Each number is 500 + 50 x the weight over its row's rms, rounded and kept within 0 to 999. Layers, rows and columns count from 0. Numbers have three digits each. The size before them is the row's rms in percent of the matrix's.

# layer 4 attention value, 512x320, rms 0.0319, rows 0-410, columns 96-127
099:439486439573526496493475495574634363552526511506524437468463463606546491508451501499465541458483
110:519552461401479509457423435543535488471446527557485514513504463468518567514528534499523507491492
094:516433510443454412559515465469546445544505529424465428489466423542537454479356476480478465508497
101:495424525442486513523477389464438565447529486525456491437515421449510482461331426486494492530435
087:525559463439521480524533493462528574450515442569504436513482551549507575545427481533522496543529
098:521550498497511508540405566462473599655553520509500428516418472560511530480609480472466498476416
095:571431406605515540482476436556429418476460495583490532554483471481510490514587488523511489514468
093:577464604476494497599503631495463455601516509423497576454454617557526498520448393473424557472454
107:538496438495483589559513486435562588564442534488486581452435571423514508456629545520427490393609
105:496423497517513507552529467426479546445476484492504395510530369531503465529447395481445465522464
096:437398439545508399493502510531533462582594560544526382502544506502473417491481496490543508535475
094:563581445502423557529514580531621567560434466409518522468492435436558531534514584542440475579530
109:525515441605524616554468421542372528407446509562493569470483499500496527435590536517458486513500
096:508485493456436439479473461521466503448568489613483442516536436511503494465369400499506460534415
092:547504532448534445501517501467478538575529517460479475444477538409498483431640507523492502470599
103:552480449506533540507560554442422516620458535553496457510494465545482442491438392524449499417553
102:563464444537535428540484469624534433523478527551494572550517422457482518515440491486566493571549
091:445466509508528477527528382528550550448547548470500469511515396553540503470438518529546507517477
108:460427492457559423494557524520555532592508478447519539503523586473493497522589589506540498479587
092:553492482480483421497563563456541498507551451455509502479469453562497515549416446528449486466539
096:518469508523574535471510584506456503466486513641497469490545579534484603633424440474485484526444
099:504542442559528483559497469560484420572481529407503579501469376541514483524438562489450490489516
116:485410535513497496573519539469456554550555532515501449516554576595475428546496460465492493465425
105:488469481632569587511499589484568567593473496313513555490526561495530506520545540470454530509568
096:524412508481543532499426489505417537428454502567488622484497407466511498470492476508424512536432
089:459432495419481490499615534498471560331573521488470471483514486451531500498432523471551511533453
100:460474558500558402558457442524512539573576478421514501501520513525518503535516437468485547567387
103:452485498454472431510564515476421504460467531430472569479506518482527542476598548544495514466430
102:476577598385505529413505532463536553486500535523492451502479520471546524501401427469511479504526
098:503642493493525526583572483452416477504468516487507490478512539459468482402530468475483520465554
101:491470478399496437459457364458360389439529527646480483521466452517467571546531406530584481478381
108:426555514488517585466503528522548526483480480477540485476493575475517438452504493521430481484595
075:474491474566471565553523490468498513510496511559503429519473545594565495393533554524468479482615
114:480581423476466454498499370544557466478474471523504404507517594420489550421490573555505518470534
099:488454503434555505434498524573518507534570516429536422497523510427464469472492510469420480509448
090:574368565521467518483594473555556549505524444446497603480529544450485520571506482498522499560504
118:502399525565497500467481611494529493471497580449484577476503410574480473564469499486468475508384
091:493515502499509501440530524481545476473518565488474447468467562546482546569481455549494483515455
101:526375441528499498553513512487482597410538470455490598509503391551448475547455442515485449512552
095:466536490511475547478513511462522567442484479448497450480554605474466525394541526483539467599608
095:461428491556521499536488508517552525365515523488478560445527432534462469536347501497404480476486
101:527405540493460538589532434457524538555455600457509460526481519601519443517490520509458522498530
099:553481506492500478535498545501413443404529534541490528515488478456454507647390495520473477466519
087:498611560526510542453489610508504475477504526425488517444504367498533444404445536481539478404531
095:470572498494536439522469539494559473522506508577552473500471504693518530567462493487484479545541
095:478454547555515508487531546548474468507497595523501538527529561429478483574415536475530499554535
090:505606536548494550533452461453414496505421465573525566527448517400513486454506589486566509563499
091:513461560566497503487468496464505548479519559486483584490482361527503432543405443492461482493498
098:481469543502490520465538556446510491416478481443490557449551457509507468474529482486466483455495
101:520625403542500527494569470539426450465479454436502567505504635410483514494559615543542481584521
104:498422451490517508497521509533454514498500506510501517485503426521483547543545489533466516512485
085:511526547462508420448477486468437480432517532485491571499528574463472494576474450444453458526476
103:409423461457525462443439456578416425516481471608528471514508510511489563526389483505579484530467
096:480518545621510459444455545501497394537542519469537442525527479569526443568412449479474531525445
095:430445527450494451523462440439524480500590483460492471524495482579514474495399463513503489455518
099:481468516482506495425496551577511425448511425417476529580541532542524511588445439479535525562456
091:430537490496495499490545453482535513364544452411482595464510497488503511507581497505420484525535
100:485419536514563498471484461530474493461538561561476505493491449461505532525530443488459465490442
093:579675507505467580516522523446482558501559463383476436451521560503445511441609560509512552412613
108:505586609453496423470468668477499494503536474493511432535510567449493504576444574474488496555549
086:442510468476501534458388405493528586481504529453499601438474435528537568492465366496410478530491
111:412484441430526506506477411524526443540488517477535519492505522539501535424423539469478485498472
116:498627446499493516499508484487487440559430502498488418485512573391499544418631559521477520450464
104:532521444498493529492486483589559505510466428438501549519499639477477536489631565539508493572607
110:525525504513504561569539509410492551542560467470470482502450594386513439462459564507531505479478
107:550490589510464429509470479507498492619472512436504403520486522505490509523538496483436472527496
101:477495396553492482501517430583525466532477450412500574560535473684495508439526457486496501458487
089:522501584525486524385487498471573643517516481482449490575481432427546411455453445463542521608471
112:463460292564532573561493477505420429501516399579497506481478607642493486429574472519490537450549
111:581543626444520506397453528486523533519493558469494485528532457381528573501392417488455510576440
110:514447484533479433513515556563437361499490540365530565477489377506462513531463438472525497492488
107:536449666532534517435366509481473565469484515491482445476457425404480340445606431447522503566480
129:439555410485452517493546485489515466530462482578516481571504556479554566499486441498513496426562
119:516475574516494574539542444483423439500426516547468493479549576354470519472511540474529531485467
113:396484543467522609475452472456530535437471489573516514457525561502509462457473478462500471576537
093:522476571541491606442466466511450573503526564473536530586534481379447504497465489509472496548403
101:493422656519554451456465413570501527570435466492516445528568499488492501534527561485507495546457
106:562513542507479471499561539509527582408505519496495503469506411486494557531422540499506540527494
122:534540479516526586497444481565435471568509548581500576493515402484455324471518517477522480536483
110:476500515451525575436432469545470441480526469553501480503493508553471521501618552490469460509510
105:484395461516425553614506510493478489524502531567480561433481447501529428443506478494532478524460
102:533484483547535428491495506480489359524547447457482456521499501497494565464492526465521474525408
094:576548618488499517521472468532500507495502442408523528454499553520512520398515548471502493448501
140:552514588526451447473483441544441506511461528392507417501526283394469562591493485484497532523424
113:428561448465451490496480359463560546502486473387493366496489348518554548521517480519474492508545
098:506379499510556390498521534565512502535464478500519505491514566650500592423459503462479516531493
115:469532452501512455570559558478549494520570484482495432500531508589530509501489523534513462466492
106:600496675491493492535535618468544537556436522478494502460546529366454480504458544475491512553500
102:517537585523541438567421461531504552508492485443496415504510466419483504475447528514578491507519
100:566505486521437493619556524403513432543488541451502570410511460490473453515523592472420505470438
101:489479499543428573504498404429453512515509499512472543506481473506536441480566520480512512490480
117:586499441464516496492516511508418546442539521477485484507470412536479509473533492510453461430491
110:513443507499479533552512517474421450515470503487490491455506429493469478464608525465454488548511
097:447472468504555437426437451566552489454519480461478527509543450613506629484503470506546490510447
109:508498379532456446513472541513456449566556453428526429517510383562501561543589508462461477483492
105:445515504527511493579602534549507453420432422523505562447565577548501476522507551531608484517544
102:655479470442439474568539564542509541447554510523499567453482387477469484485505482523460512545528
120:434433499486481515537470562524527430490522589577489468517477568568535486479429437507479511430551
098:509606337482477510507451610455524514448544549488529474545489564545519472535464572510449456412591
098:581422444496488433473519628495430432512467528537510497536523611557487461536506424517419483406545
103:367485466502474552557461432507372344478551494576492592473531587465430459487531561534457502397534
126:533375491536517561494524475487462563448473487562479639500503605491456449438504482548492489441435
113:451472609555449562432549511560525547524486524515500582527493536399532436460388465529621485526455
109:581483455443499555536611524434546480461516586492494501526524562535564458509432497507388527479506
112:537433472507414561470530470482522544455556466464485589552520616463439537475535538505535515499455
112:549480505504588383527500532548453433612511498497509491455503414544520494567435548507502471531418
101:545512530484513549510505466573503546435482516591476517515502430490479443461518495524427475586522
099:520498476444574437515604475476498417448532551571480489467554500600510575573406519550456508431472
114:442389531543493536483482503579511473449486536586490483476547443476478399526526566502496506499484
090:423588433504505484539488395491555488429450537589524527531568568501488431566542533467449537489560
116:418465497520470463413437534534559444449488552489495416483538422495538554540532453511491531489524
106:526547513439499486571524510476494497496494583513510483488498406538541518517521477487484516482439
115:425571498457563493453517521511518438511496572574495585511526563497564494447384430506452492558491
111:607547499486444551629566544492478496541503449562498549462479522465487490457473500506543538587460
098:539486371504497485473627515528440423478560478587516578503513592476446469578453523517439484485506
110:573534501461468565577462486376518559475508512474497639423528550573537518467473566504493512490536
102:472491405525467581564483338555439394478556514582505558492462549525531496508454475534451471489506
123:551503494492503528469582539445518490553555528446500560547512602437512534457443433486483544378470
129:486526495522484464531496464503473494553537527415514475452569286510463488617503539511481481496524
112:525465515549501536496415520472524505523538576502482477545460534428510443438435514457433515500413
101:568582463459530454464512567493578605386546496551499589503528601598510450522610572548406520533623
115:454531506495502534461402409527408496540458486520514527495485511494499600428487502482613505525518
104:475478489514529500527568468518501478529513499398504526515499561472497507465497480490507504643494
108:433420577528507476413448523547470540572544547446480515506512546459522548495423455515569486498444
102:513500483568505536424481537501472486503539548478544525525482472394446543475483549517541497547449
127:520503400503477485541564514472533532529525396454485547580500603561518491492509512478591480526546
090:513516567449453499516484434477463557615437495450493448492453465476535522478501427460549493557531
099:568539371555515519466493424541448440566572495542500483622490549504490524514519507533420484351488
087:496382419424544568502486411620561499567522538579467564493528550506491506538448467489631467554474
108:460498501523490558459614538395465477477515573498481468453470445456510458570444475471411555463437
097:493553586514456453407483496482497508387439501554529512523450498472421479483460617376571502427554
103:450578437539517431529490429568505529485580440492498494459482557501415453497479507473578463474492
096:464447477475438539493508557426487556526507540548526439473428473533506546487585554463450545522486
101:544562450465484488467523510498516473473500526507489555418531514538499571506405496480558524568574
089:543431440466484553598514487608562409579508592480511492567539537517519543489520477545556473444462
098:528397467570489558531474543425486441488480500532491577474518384361507447572467475495430524486454
097:518460559424460545438444570569537623491513413516513499452494490476515522465533499390537462485556
100:507529630520470508518554570516484458523471538446478435490570469466493492526401497476608537541582
093:513503371495475498455485393497456508454539552545521529486445439505476546447436469507459497515631
094:550552653592489477401536541495453473518486502478518505438523508436461462456506445510531520540550
113:390477502482509509539518590447493458512531492503513454474611487521478539546466562423454557457409
105:559486373529512515525441577521561479543482404566491478491571577567507469573629504485469429499620
112:479455558533518424487515514510474401453476534460506495457588521459461381499525494524545491460515
106:375490516575482514452465451547506523521536501532482552457528509510454466470358597420414502496372
079:477425490508510544515516548528527591542459469484501527556558492545476439518449506427602475493444
107:549493450559542511552492535496444489469468466510515507475491411475429469525407507498579497391491
111:591488531452463537434499409515571555503564460465506488579462483506546689503414429523406521532285
105:449489444481536520482487460483461491474516526532529509481451519508504487565376526499392534573310
099:452477412474478486395487420614436514526540436565473605598496443495477588481554499549643438589619
094:573560639543559419524525559414529518486469484425537431479490594514537390510507506499529499467544
100:496502558485457546555553566608557490506525520503481482403433535465515463445438565537396489523382
105:613558462560523460513528481407516515500500547501519432530371588491524507448540440527485505484468
120:560526568401463487487527552521438475409553477524481561545457446463532468543455422580548534525514
093:424500681495487425533524529457498512389509559459476468443552461472476442506490486531495553463455
097:486493404616458516496510412560515573577460557532509466422499522496510475461509589485506473488437
113:455520448489520515457499455508473433506544557533490455434536514541470635557542482470472502486437
105:440536520518471494448504601502494505514502461476478495526568558492486461564502585535491515540443
103:436442467498479506559506504460487574474475387534491509605431411472553495490551564507475525557546
104:634452468540450501499465668449499583556517557492488453537494459464536569554563476530480537479468
103:423560522571492587508463478539470565453587450532478509456506421451384400477534559510541474522668
099:462493628459528555483545415563510540472474556560507531459430534546456461450565579422582422520354
112:484479450530549448483486582505491466540451451520506524509542596556480485452541536513541516487452
096:380481493476530520448523427477422502462535479545488485474475533542562398459525482433365513478385
102:515570437559495417486515502518510442478498502401490534564478532521491587491497527588561520450494
088:562523500469493503566437516541572489531486590484488551463405455489503601454411559543467485461564
097:480494483449546501522542606449479535442476534508515501512427455548568595528387501470547504469411
105:389501565516542483398464530573429571486581458486512567478544428454401515530338532494628492561549
118:459508472600452533528492454540569533604496530496528441463471543517500528511490593435483451543514
107:494437469509504525521479497501528454498545481513504504464502484555516581499463429472455498481424
102:528574576569473520520532538472458552475507443516514475565418386467471512479422528610467506548559
097:423584455508482477492501550489481438512500513551493470462581524557534431532535511512377507405516
092:559471426536514516610483473490552527592472511503544524473375492454526546520540541578546503336465
105:544407419555510474472520426488523583509456574552472564502415453522560495479596511506560463526329
109:572554469516549510650472476547471437464448530533513521426447475574491435449506427573528432475588
101:480602521482561496537629560478444484538527543436470512537451510525505453469616463585480520449355
095:464595471592499508518429480448456562464538393462490445445455404476430455500616497444475486487523
109:583556621568462524516511579458517481540517554418505462443491441458510524544389523526455518480397
096:528536515408514490478395554535537476540449428519495422614600513556534543492471437467482511443587
103:568557410523475487554592513503506510489523490521511462525483493535460530500529468518525546453619
092:528362569472488484470491407505434496456465564531508548568493448486534404511541448463597514582623
091:520517427479473459538545436534487386540460496518474532593525540453542448490537539549468485470518
094:421624625461454511415521545486511466499546500476500456553540521429482457528523459435375495561594
098:502470553536502455526453470440494535516550454435500434514400482461519634492379480564532518502502
087:491532483470415537509525460578566397548431494515507523501543499533539504485392477501554461519397
105:532485460467491587474466510493452479541532530594498486438524531547486501544440522467467501560458
105:548546507424466528427479407590486536478540459539526532528520457431434570496445420470511473543536
099:491542526524467461584475592463506448473483446459512391527492466534477506519561440441432517420576
100:500522433488458471456543583588526451557508520492488528517519521549487564456407559507519478569489
123:428502517469554430512508601508483452522487525513488513439636581582443484427482544500521537436499
109:543483471526487459502505425418506470534391546442490466500430506504530645534455452565549502466545
139:573495501454619475569492556617538487544474553427534596546534471559578619538483488548654600611465
104:558511592525526534468517522466461506461504473521484504470450499455517320497509471480564487492629
092:380463548532566460569544483464516506550402454462496473513568492448477492476510632481461465470526
088:523554436530477497543537485412439481463462445532497506456506516446488383583469531466501502475549
107:526543478486536437505539494579510513564424531389523480596456536497536526477428476521425550444468
131:515474532380512494432498499506384484411510549566514541550490452516445483489544384534588500525466
090:597638553572497492534453480466546537504493514475491580483413451431528489501510498491621527486470
082:538493468508519534460535575502510502588492444524514565456503517456467571475507517445484499488460
117:511473494360509518486492509542391470418531538565493526531506435500489486524547421586587511514490
080:490506459489482540432510483529482569579507531549476613560531419510514456411577530501532510401488
112:529458574399506485511494496518398437408549532516516535487530404519505505531483468601549542522453
091:466532487579438485537520489437554477517469502487491423524401589456452494457481525437477493451608
092:489556476498454422492551527391526586502456501544471488401496572445523426528510552452514460562567
090:535496542540538461490432488546517528509505557416506549516544503556524508462480529542530518481534
094:467433508520514467488522467515513566560414542537489577463457439457459464461516590498544521509505
099:543572536473530474479514391475535476466442521472524434508429510485522494536457508461554551559511
091:579549482488470412478497576492544511568527423431512481487501525533468481536462589459596533503476
091:510414495492446491473502480509574553550517556489542569517453498484517549494545549501515487490611
075:446361540496497496503486528566439465506571529461512537475528480497468462517500478484525459468480
089:479516495528447490548501431504513494539497479545458438513448599464516428504586516431445483477549
088:487390555446476442508487555443518425466444485540512393510514554616504439584437475502500498598566
095:432517476432497527423556522522442470484524520552522558505529504464423534530487441537535504468491
082:625471539516534516504560531505534427524383454508464559520442518431485491505477504469556511466385
082:569446558518469449529481602486548567543489560450522492432533576459554518494463457476488506455487
087:517493447558506489462519501451461614577450458528520510450414539471514527529420576426635492500399
086:479561601503467489557486559422421495457537488603484525391530562386475535530467493502490482575571
088:455561446467521492510547436575577470525421501450510544637516565360480545542477548503360512526495
094:499400539543484534496451563497591546513509482548500473526595528491457531537479459581473474496556
093:567567483503492502524537551438559561563428534434498511507411542460570608540469523510424474493505
081:488534480609475476572513506542562528521486454412504480471488514449552522491556611455485469500569
098:454469478581501520605464491436559545556481473453494422521428553468489491510507612495433508436560
076:457465590594508542451480576540507446535551451497571497564549399428438406514503542485550523481507
086:610402539502529511502502661575519589530488522500540599504542532499531533501491493578490473457486
096:594424582511458527508461610431486539482565507502513486496525388544489500559524446497518513539591
095:572485553472566512471558593467540566531355516430490521546357598469551535477476511516447516507424
089:626506466498443498536485607463540502521575452471537487404551490562485500550388469478551495589580
092:408513474593492442533555493422484573570530523487491420348460521463458467519480533428477470463587
107:438493543466558471505510441486544450497406518464497461540467517533492593493468458521417501500424
088:500467572487574567455551576524571469495418483515491456649463470506514502569473558563469550514486
096:535526488503497458526518462517486539569459546417481530444402541349513502457569556483491505493436
103:480520495425518514425477538513394466438569559567517523514489467495460517543548475574573476479453
092:409469515457483541472567469379564515544497483520480521485496606478478544474441565470510508470488
136:545482530384525489480487539452440478403542554512482524531441431528500505507525415575565512539447
107:506506527412471523480521498513451474435472544526492547508515477534497524481443393557591519531452
113:479558509475554493507540402530565486535367524438504527601500505522498526464421501507437543419475
095:561466496519454435525460525434473517515519418616472413367486620461489525529489483431558478524574
090:474567513528487514568506608559486429574535491445541608450551552406541588437502443483460507526500
092:493540483486468489469480446498480456543533457517518533512558333557465472500530446475464521545507
100:555425515392555531506484570513438503407526512504504500458525402530528520532535460567591541549450
085:497465532511504397546542373562624427548437464522509449673502439542554489558399524545573563518476
101:522570432511460535552517549471405586541524461507481496471502529357453444504637459458540446467475
101:495431565481426472504515538446416489457572485567530449368405506462484498555537478465526485525523
105:449484410547454457480481528459424535493532424622487506372433551428489471519564463438504503533539
091:426496561493452581481425605427512560470510479516530522370574528465469509460504486498565480531561
086:511548521459464513492514535500481600531524486574466487451453564460527463539563481427567470505496
083:484578536490513513560530512436522634540430473531475455516448639408474485568530522459519478496519
087:511497525542491571454546469493514423504460529521532576576495495569498477443480551533615449522526
084:508406502518496444488505572521594461528501481475479458596490545521500524498532514444527457470464
095:479519563538619539464497546579520487567413546542518611604561587501499459432594504489530484539481
094:421493523410470545520530525472472395469507512581484526522506485520494494469582477572590513514523
097:504470520421459511446519524528501472440530509471479509524504402581543561497467456554602525552418
129:453502510611503489568486463505587544538490469433468491483494534474548498484479611440427511510552
099:466497535491509542533521583451450517476543462599496451438520466528469503562468510469514498552588
090:420503504545501475453514516519490427532560464524489524487601535447497495410527527447603464455502
095:503575528487493471592503494430429503481518460431518555354523461417512460484512558494488478480491
090:475447538477477425495496474343468544553481459440470514407448535423494521440498521454476551446460
104:489423474498487544423445496396500414519515557537517526502472442406464554519534480477388519421503
087:480536507482454566476470605570539537473497462522513434433518673441518407535490422450465478547581
093:533483393473539513420514463555511523536488520545510479435557507519444504450452457484557524437508
106:504453455464574540460442499461521602431512540469516505533524468514471431520438566538544532557557
097:490489465445483468451586530537563542676554515430483438453433560455536547455534521440499487541428
100:508673432487451493622476525551446421443475509474529502465553547516489454484406504495452487458550
091:428484512487487558440585466498425472490507506469491475418544499505518597462491537419539493513500
119:516495381419521524508488523579495333465449491572484588518483527464479398500475476512534527418494
092:535509565549461552591477562429441603445547464471498505343514508447495496535493513481588474502631
099:525429488487550525466509510514607589544450485451511446478479454586507528509648553593475492481505
108:538507530512489513566495558420582596463494485438495435456530501583503392571469484502387501549556
111:473400511462540478477548448456432413474504527574500548405572579433451400567435550484500473457559
078:603516608515502549482520567500596485405466527468512521588506534496555466512530566502523493445487
120:544514470441519489446563560432430485491502485568480536496510445499502518518456421567515477505484
119:390394548451442535440533469461482524530486562497488514411510451463495546473531486517541503465498
097:629491513441521494473554459491570453491471514485526558454497459511533538559518491512452510499474
104:427527636477497480458504516424432556433449557441523556400492426493495419543533542517543439602471
101:500506529494552498498473467544438527477511489580494607567506590453453383495479480484534474434467
103:541383430526473520505482495462556479383455542520505504537547487530502525471456492589514548412420
094:546510550531519542545445531499505406404494540495481461428461471481504440522436472481479518501591
090:510429429547475481503482394343488512552566490547493448638446449552550553521577458487470532464495
089:551423445534469546522500568568516541546451528486512475517467452616520519522553469496565506503570
101:415467407509498566513478499566461514461467451561494577428527484553504474511470465539511489469486
095:428569590462469508432442674607471393487526531501486544484556545489473440533483492499427509461436
104:527672441488470508485483481583575399535495510417524493630492432558513538443561560519480536521525
099:455452379542521461472515462529459440547421454538492578524416425436451426500550504492581520416464
100:524475416489438549516488545515530449508465537545507528379508385525485493542473465506467534542496
106:442409488463519450511545506468436524590489467608480565446450581466499412479489488524494488480470
116:569532571563504448578519466433618502495468520476494435493492504572512400486435569464467509505497
124:380529579445443450517562531501485393495532525491476576519511603480516423440466458459526469452495
091:629556498466525491577528523438477412437468505508500500498510574510517468564412454508474469370463
098:646485511426462524500548434496545445572486535569466555581439541377588580460602500497578512451514
095:468563507423537511558513444491462516538493595499459480509470523602489394520473490558623528470480
103:503455568459590482525435503576480567502471519568513468439546476588468415462506611597540502543472
123:455507458570467513512450438491571418539441486515487546533477605451506492458539533431462476431542
089:491633380520480526505460572487570455442561499495505493495475520545485319536443498477532525467628
108:530506468453577526504492605551534565523492477509509472497515566531483441486495433517493476485495
109:510382525516557479476506445518518456514432527500500561580515473607515556511446611560476532341479
107:614553512453534483541471482535538495515494518419514473628412523560523515515539525531542541540561
099:405450518491407428406490537530515455505516556466507466443470404527506559501432455517413460397496
107:410392585570473497543488462378449602421455566499501462413549410632491572509373560455509509544505
093:561515511472490450441525406490563387532432496534500423567535569578505482521538524505468520486550
109:550427440572475469570484460425523477566513484482516478595481420622514513515518482491382509465489
101:490469608498516517533476497444436491501491509445459564494519429479500560477485538458605447496425
110:536465504493516422461473543559545440590466518550480510564440516425488574450470463494531503418413
085:559434525513508470512489509535512482528520544476510457540535536503526550480457508527516474582618
094:494651431484510454503457501616501553485511415426493643490545370419489433500413515449604492503488
116:513475514557476601490478451548557600578507511458506461491456487517521538485538590470548527519550
096:503527456488513453538536499556574442578512545425481589562461503487538431472518361498428544480456
101:511574514535509484470438607433477446470488478579504474514491532452510551555521437496429502450514
091:550454593538547471567546566511508608488522478466517429516488680493526467499482517532538507550553
101:383569502534500461486426452489499496584491454616472504586449553518501515459563466501523445507441
102:471520424466468536496461493578428636609569470483478484436498442358464572425522435445552464462446
120:441464507488494402457494464464475327454531561513516533532518416616507552528450506493484535479433
109:530546560523465475426380562467511525574470467482507463519524422466490639440584476534497506497430
117:448445515482535494490575577555488470517519504439476477479465503503535515483435574514536496484516
095:466588560574567513457468469421421418386445484596541484575510459577494457528521494475483502523565
113:484583583587489506559519491427524550479551510423529418448576494553493565562406539462513504553497
093:509392406508448500536520491591527544545481448548505548531546472562499530456523467519553482514392
092:457490450598483489478437569424437492467434438544495545522496414496449466533546516500508489506419
105:548475619524476432555532463434483420521460493493499546515443450574514513454572556501555499518429
087:527514523464515531543559486503445514486464527471505535442493502573511361532566525504604526493467
119:504474516448497554526597473473423467461464531452485552513523522480483431554533485495520523491586
114:637594537496477517401483523505500639534510497465509410505544481373535653510522421452557491534542
096:551529509550504451521521541476498495597500524418499374467527483508470556418507522479474472509543
100:502513559413484490467511521441436479450487519613523553494532506462495463533564367528491515418445
091:333660439531511491456543583470472505406509447465509450546529424447487500536518501512431521415510
082:676489440577494383517477532484513569489459436503538471577478481474509515563393482546552494555603
095:546313610444511463445507533463487483514527564496494499515541466613499553540538495530678491566577
118:607512509422531490529485499523468507522496510537477576517439507496516527507625483514566482519491
088:445565543441536447455542500550511500549447528331495523513503473559480581405489511548494514541523
086:507589494462465486483528571410520431560491527458501520521543522466482492483479456476478558462534
127:519502498404524496438476556498401514429499500563499546478502486455493476489570404502563506473443
091:502516512506523508500496527529503388490524465616499524512548495405509456531541417474497479483607
083:555468488455478519474513424530468467500562548415505474531486494605481481522652542449600468575500
081:502617519483485470483556483515451475500506488449480481481531516559470526490440479443479474564483
088:387493555475481548462473539509533420418606524463493545514550446577527518475458432545564497456522
097:593587398502437495502574580535444494502497536428500510519425509511481531468476508466495521531416
087:562533504562494464536444622381538555513508422468530507456578495394514475476526415426361529483437
103:515504496503472495561510480462489451464493473481505527522462484478530489559509502547420495483509
089:405523493524549519564551544520488540490375445491525596542458463558475504482582544476518498481471
095:512501568549491492509397437537521436501561573521543572463520542549512487496455498491480493488552
106:452561425596455496493515519518515482557488473422475408473534531500488563519423603511398494512526
085:482525484521451524508519437479542497541507496489501454513527529407463447529414541462451555544377
101:559459515488464530433450545501523563500518533562501448437596526498508530570477468500567495484589
098:464479540476511525503480464538445443540431580514487561548414451506480556409537568522539501519423
091:439411480506524481523474472391555532473499460490503626481520495530524523439533523544524473470535
092:489487488450527532466480493473440488400511502608529499465552489474524484502551369509556530462444
088:478615495551497434551486508477534490506518469528495427409488482453475564455500550435572482535604
089:519631601494505498498520463554530448510485491506500441531451632492517524593500494443487519549529
089:408492549555504527440527374458450374480485443478525521444475429491489506381439445481464507446417
084:457491525513519485364469347590453472522528540473487565512555423571497550431565510458563499500534
085:555400442516495482533504563528543476494427464531489454509518487585449551530513454506394575419450
085:470515548443460494461541441476436488519489538547498485521477452481505473535450483495646465535448
092:444493507515499451438474530408436454470551451548523521479496475410481510566467458479471468523555
086:487583532599397497498472578435516434469540527471487426486417582508518547409460526563477498462519
084:372505568443451524494536578582470391619483463429508463597537445597512416497510489411491510513362
070:541611433469506464479505477535545539466497498305487420481439433539457525479420522496523552596506
102:552480502528467460493509510415519499467464500586508473405500507472481440546536535528544460552453
088:451464461465599536563503416565506465555388481518489509591425473553517438516573526507493475548428
111:456549526566497479475442500418531594436538462523543425457570521520500476539408474458557486508555
102:441586486479511493607556466510483467517446512501500508467481536399498470492408511464397485463342
091:582529444479509506472485560564536598530492560461460503484451505498493542553495587489478487567438
087:516476534524490534461504446528464532515537478565489450507611525514479497462468422542520523464552
083:578509552503573413490533445528473509512446476493525483533571538540477547535487458455496545464626
095:574562488516499490465490498561567562567515538446513527556481511600490528453582532536668514528670
095:563579410469532566508523488649530479496483493537551488591530530448462425606514498502434511553500
086:387413583463511553513513375494414532575478544400500518528515409589510499419417447493659482551495
088:552486511462563513566519497608460500499436521543503508551452552632528490496484544492504508520436
084:524493539496534457540520513592483499486523507567514519489453516429483464533542500422553479565569
095:610376489421503564544471568524543505553449482477512520525544530485474508594476462507475556507525
102:637461470509473474549548529475523476512446489487489493545420485524530543501605526564516514487475
094:538489450473457526559553471396493486479572526586525467421423609478475509551465530509543501514477
101:501474518385490475492492516475504480467522524571487583511533477452517503554519425531562510476524
094:380552471514495549511523445377456462450555511472507458471503445568518419560385407517473524470440
094:395499570480529509450469443394480537424603463387505456526584455564499498526423380480412536477491
105:508595507571476577473447483518513508467554472501477441440605463510500462528412441490549497479478
095:410465554497448480442458523463448501443582481504529538404482569465482577447541548519534479541456
091:588591427502519465399538522599549462497512471482525418491522514504470629523515519513581523591581
088:611597473432504451449510479493514497528503549486490457548501553509515533653584582475564493524520
095:499519543531469487488477501511493610587513552392471425480432500505503538461499557500459444508437
102:546416526503542439548524487462491588562464540508492568459434501538496504470591537576588486547524
085:527521430537455511556467591463489493576524517527533453434559557419509489569546426487446513530584
074:546374506493484489464547469568501476510483525532489519527564524528503507589483485514577540544609
115:404520512480496544418492465520507529467544442535500480495609487526464508546356440481570535499563
113:499474563395511466429469546484419519419511530579495590471501483453480463517569379503565508461486
079:487550461508489429513546510543464418576431559439494520566472488501539510466543500498532517501484
085:527613491540435547484473407460516465503471533502499455435408568443519481466478538500470460419534
108:495498528505508501558451509504491440426472523464497578481491550538486500440580541527457484471435
101:563544489510599511546502439469465459451473531600485487576447473571505357527482426525473530463501
103:501459503486476473473497578597615546535496565399500528467550532403506464478493524505563490528505
107:451525508526507505516553590474461500616519495505502443505499527527504498519506418493516476523520
104:447534432499517458484533482574445390403548495512545578514486422525469399494323491473466462434525
102:476452482500433462428500557510504565544478493515495518562556528620474490526554511474503519457487
104:457557449504514512520511449477530399453529446525500464482463531506496532416508409503514495443550
102:543468525533510553531457447493539544457500506628500481559550514586491564585567535514478487491428
110:522438448504489464494558475530449511571485471489503498506533463509501529503512547501456506553577
098:477495485463484526416456521516625650529512392340507516515551554559519581388534573510562500471499
094:482486487488438492550605469506444512471532549472473470528553480490521386526492568559487466562474
101:506458450478561497435403497469409471495474491639504544487525497556482530556473477462415535456597
105:541482555532494460444492402533467485487514490455507521546462484450540558521460494502518482579500
107:438539464510506466499524542469514611530525446529517495570424508421503511581419453464506475560547
101:507450512490491493476476533439533345456486545522484513519453451526481523510472512481555489535435
101:573515551455488577547426516466624512549434495395484501489472571477483407552548545527511526415594
094:338468531524515515470556483491428440402454583457494443439514486483466485461400549494417485491510
107:501483480518470489525536457476432474469507484409468448395509508556500443478559564546513514562472
101:502447531503484543489518539507571471575484528494502574436542527408514471520490533454581505646558
104:543425428488594525371393531518455688535522507546472531500542501447462686510476530501461521400573
096:453404462490547476509500550466461448409469464634534422488509493619493600476576480516489508513501
111:511469440468485489545541631520436358523510608635499462472493445606505430575561472498492484504455
120:411473591530439514418552508510481463539513550422480458467520498465507428497426536478609532563577
093:447389478477586553502500486461394570514473505591518443469449514566523517544634458519530509455521
093:507490578478506483465502492506488475502513518353487494466473586354489468459444509524561496534615
095:554585431519462495578513478554531572607519453419533488518514548563514451547525445501458504526416
105:424402572462573457557524477397465489622512509499473487470474516489485533477592475531574514561551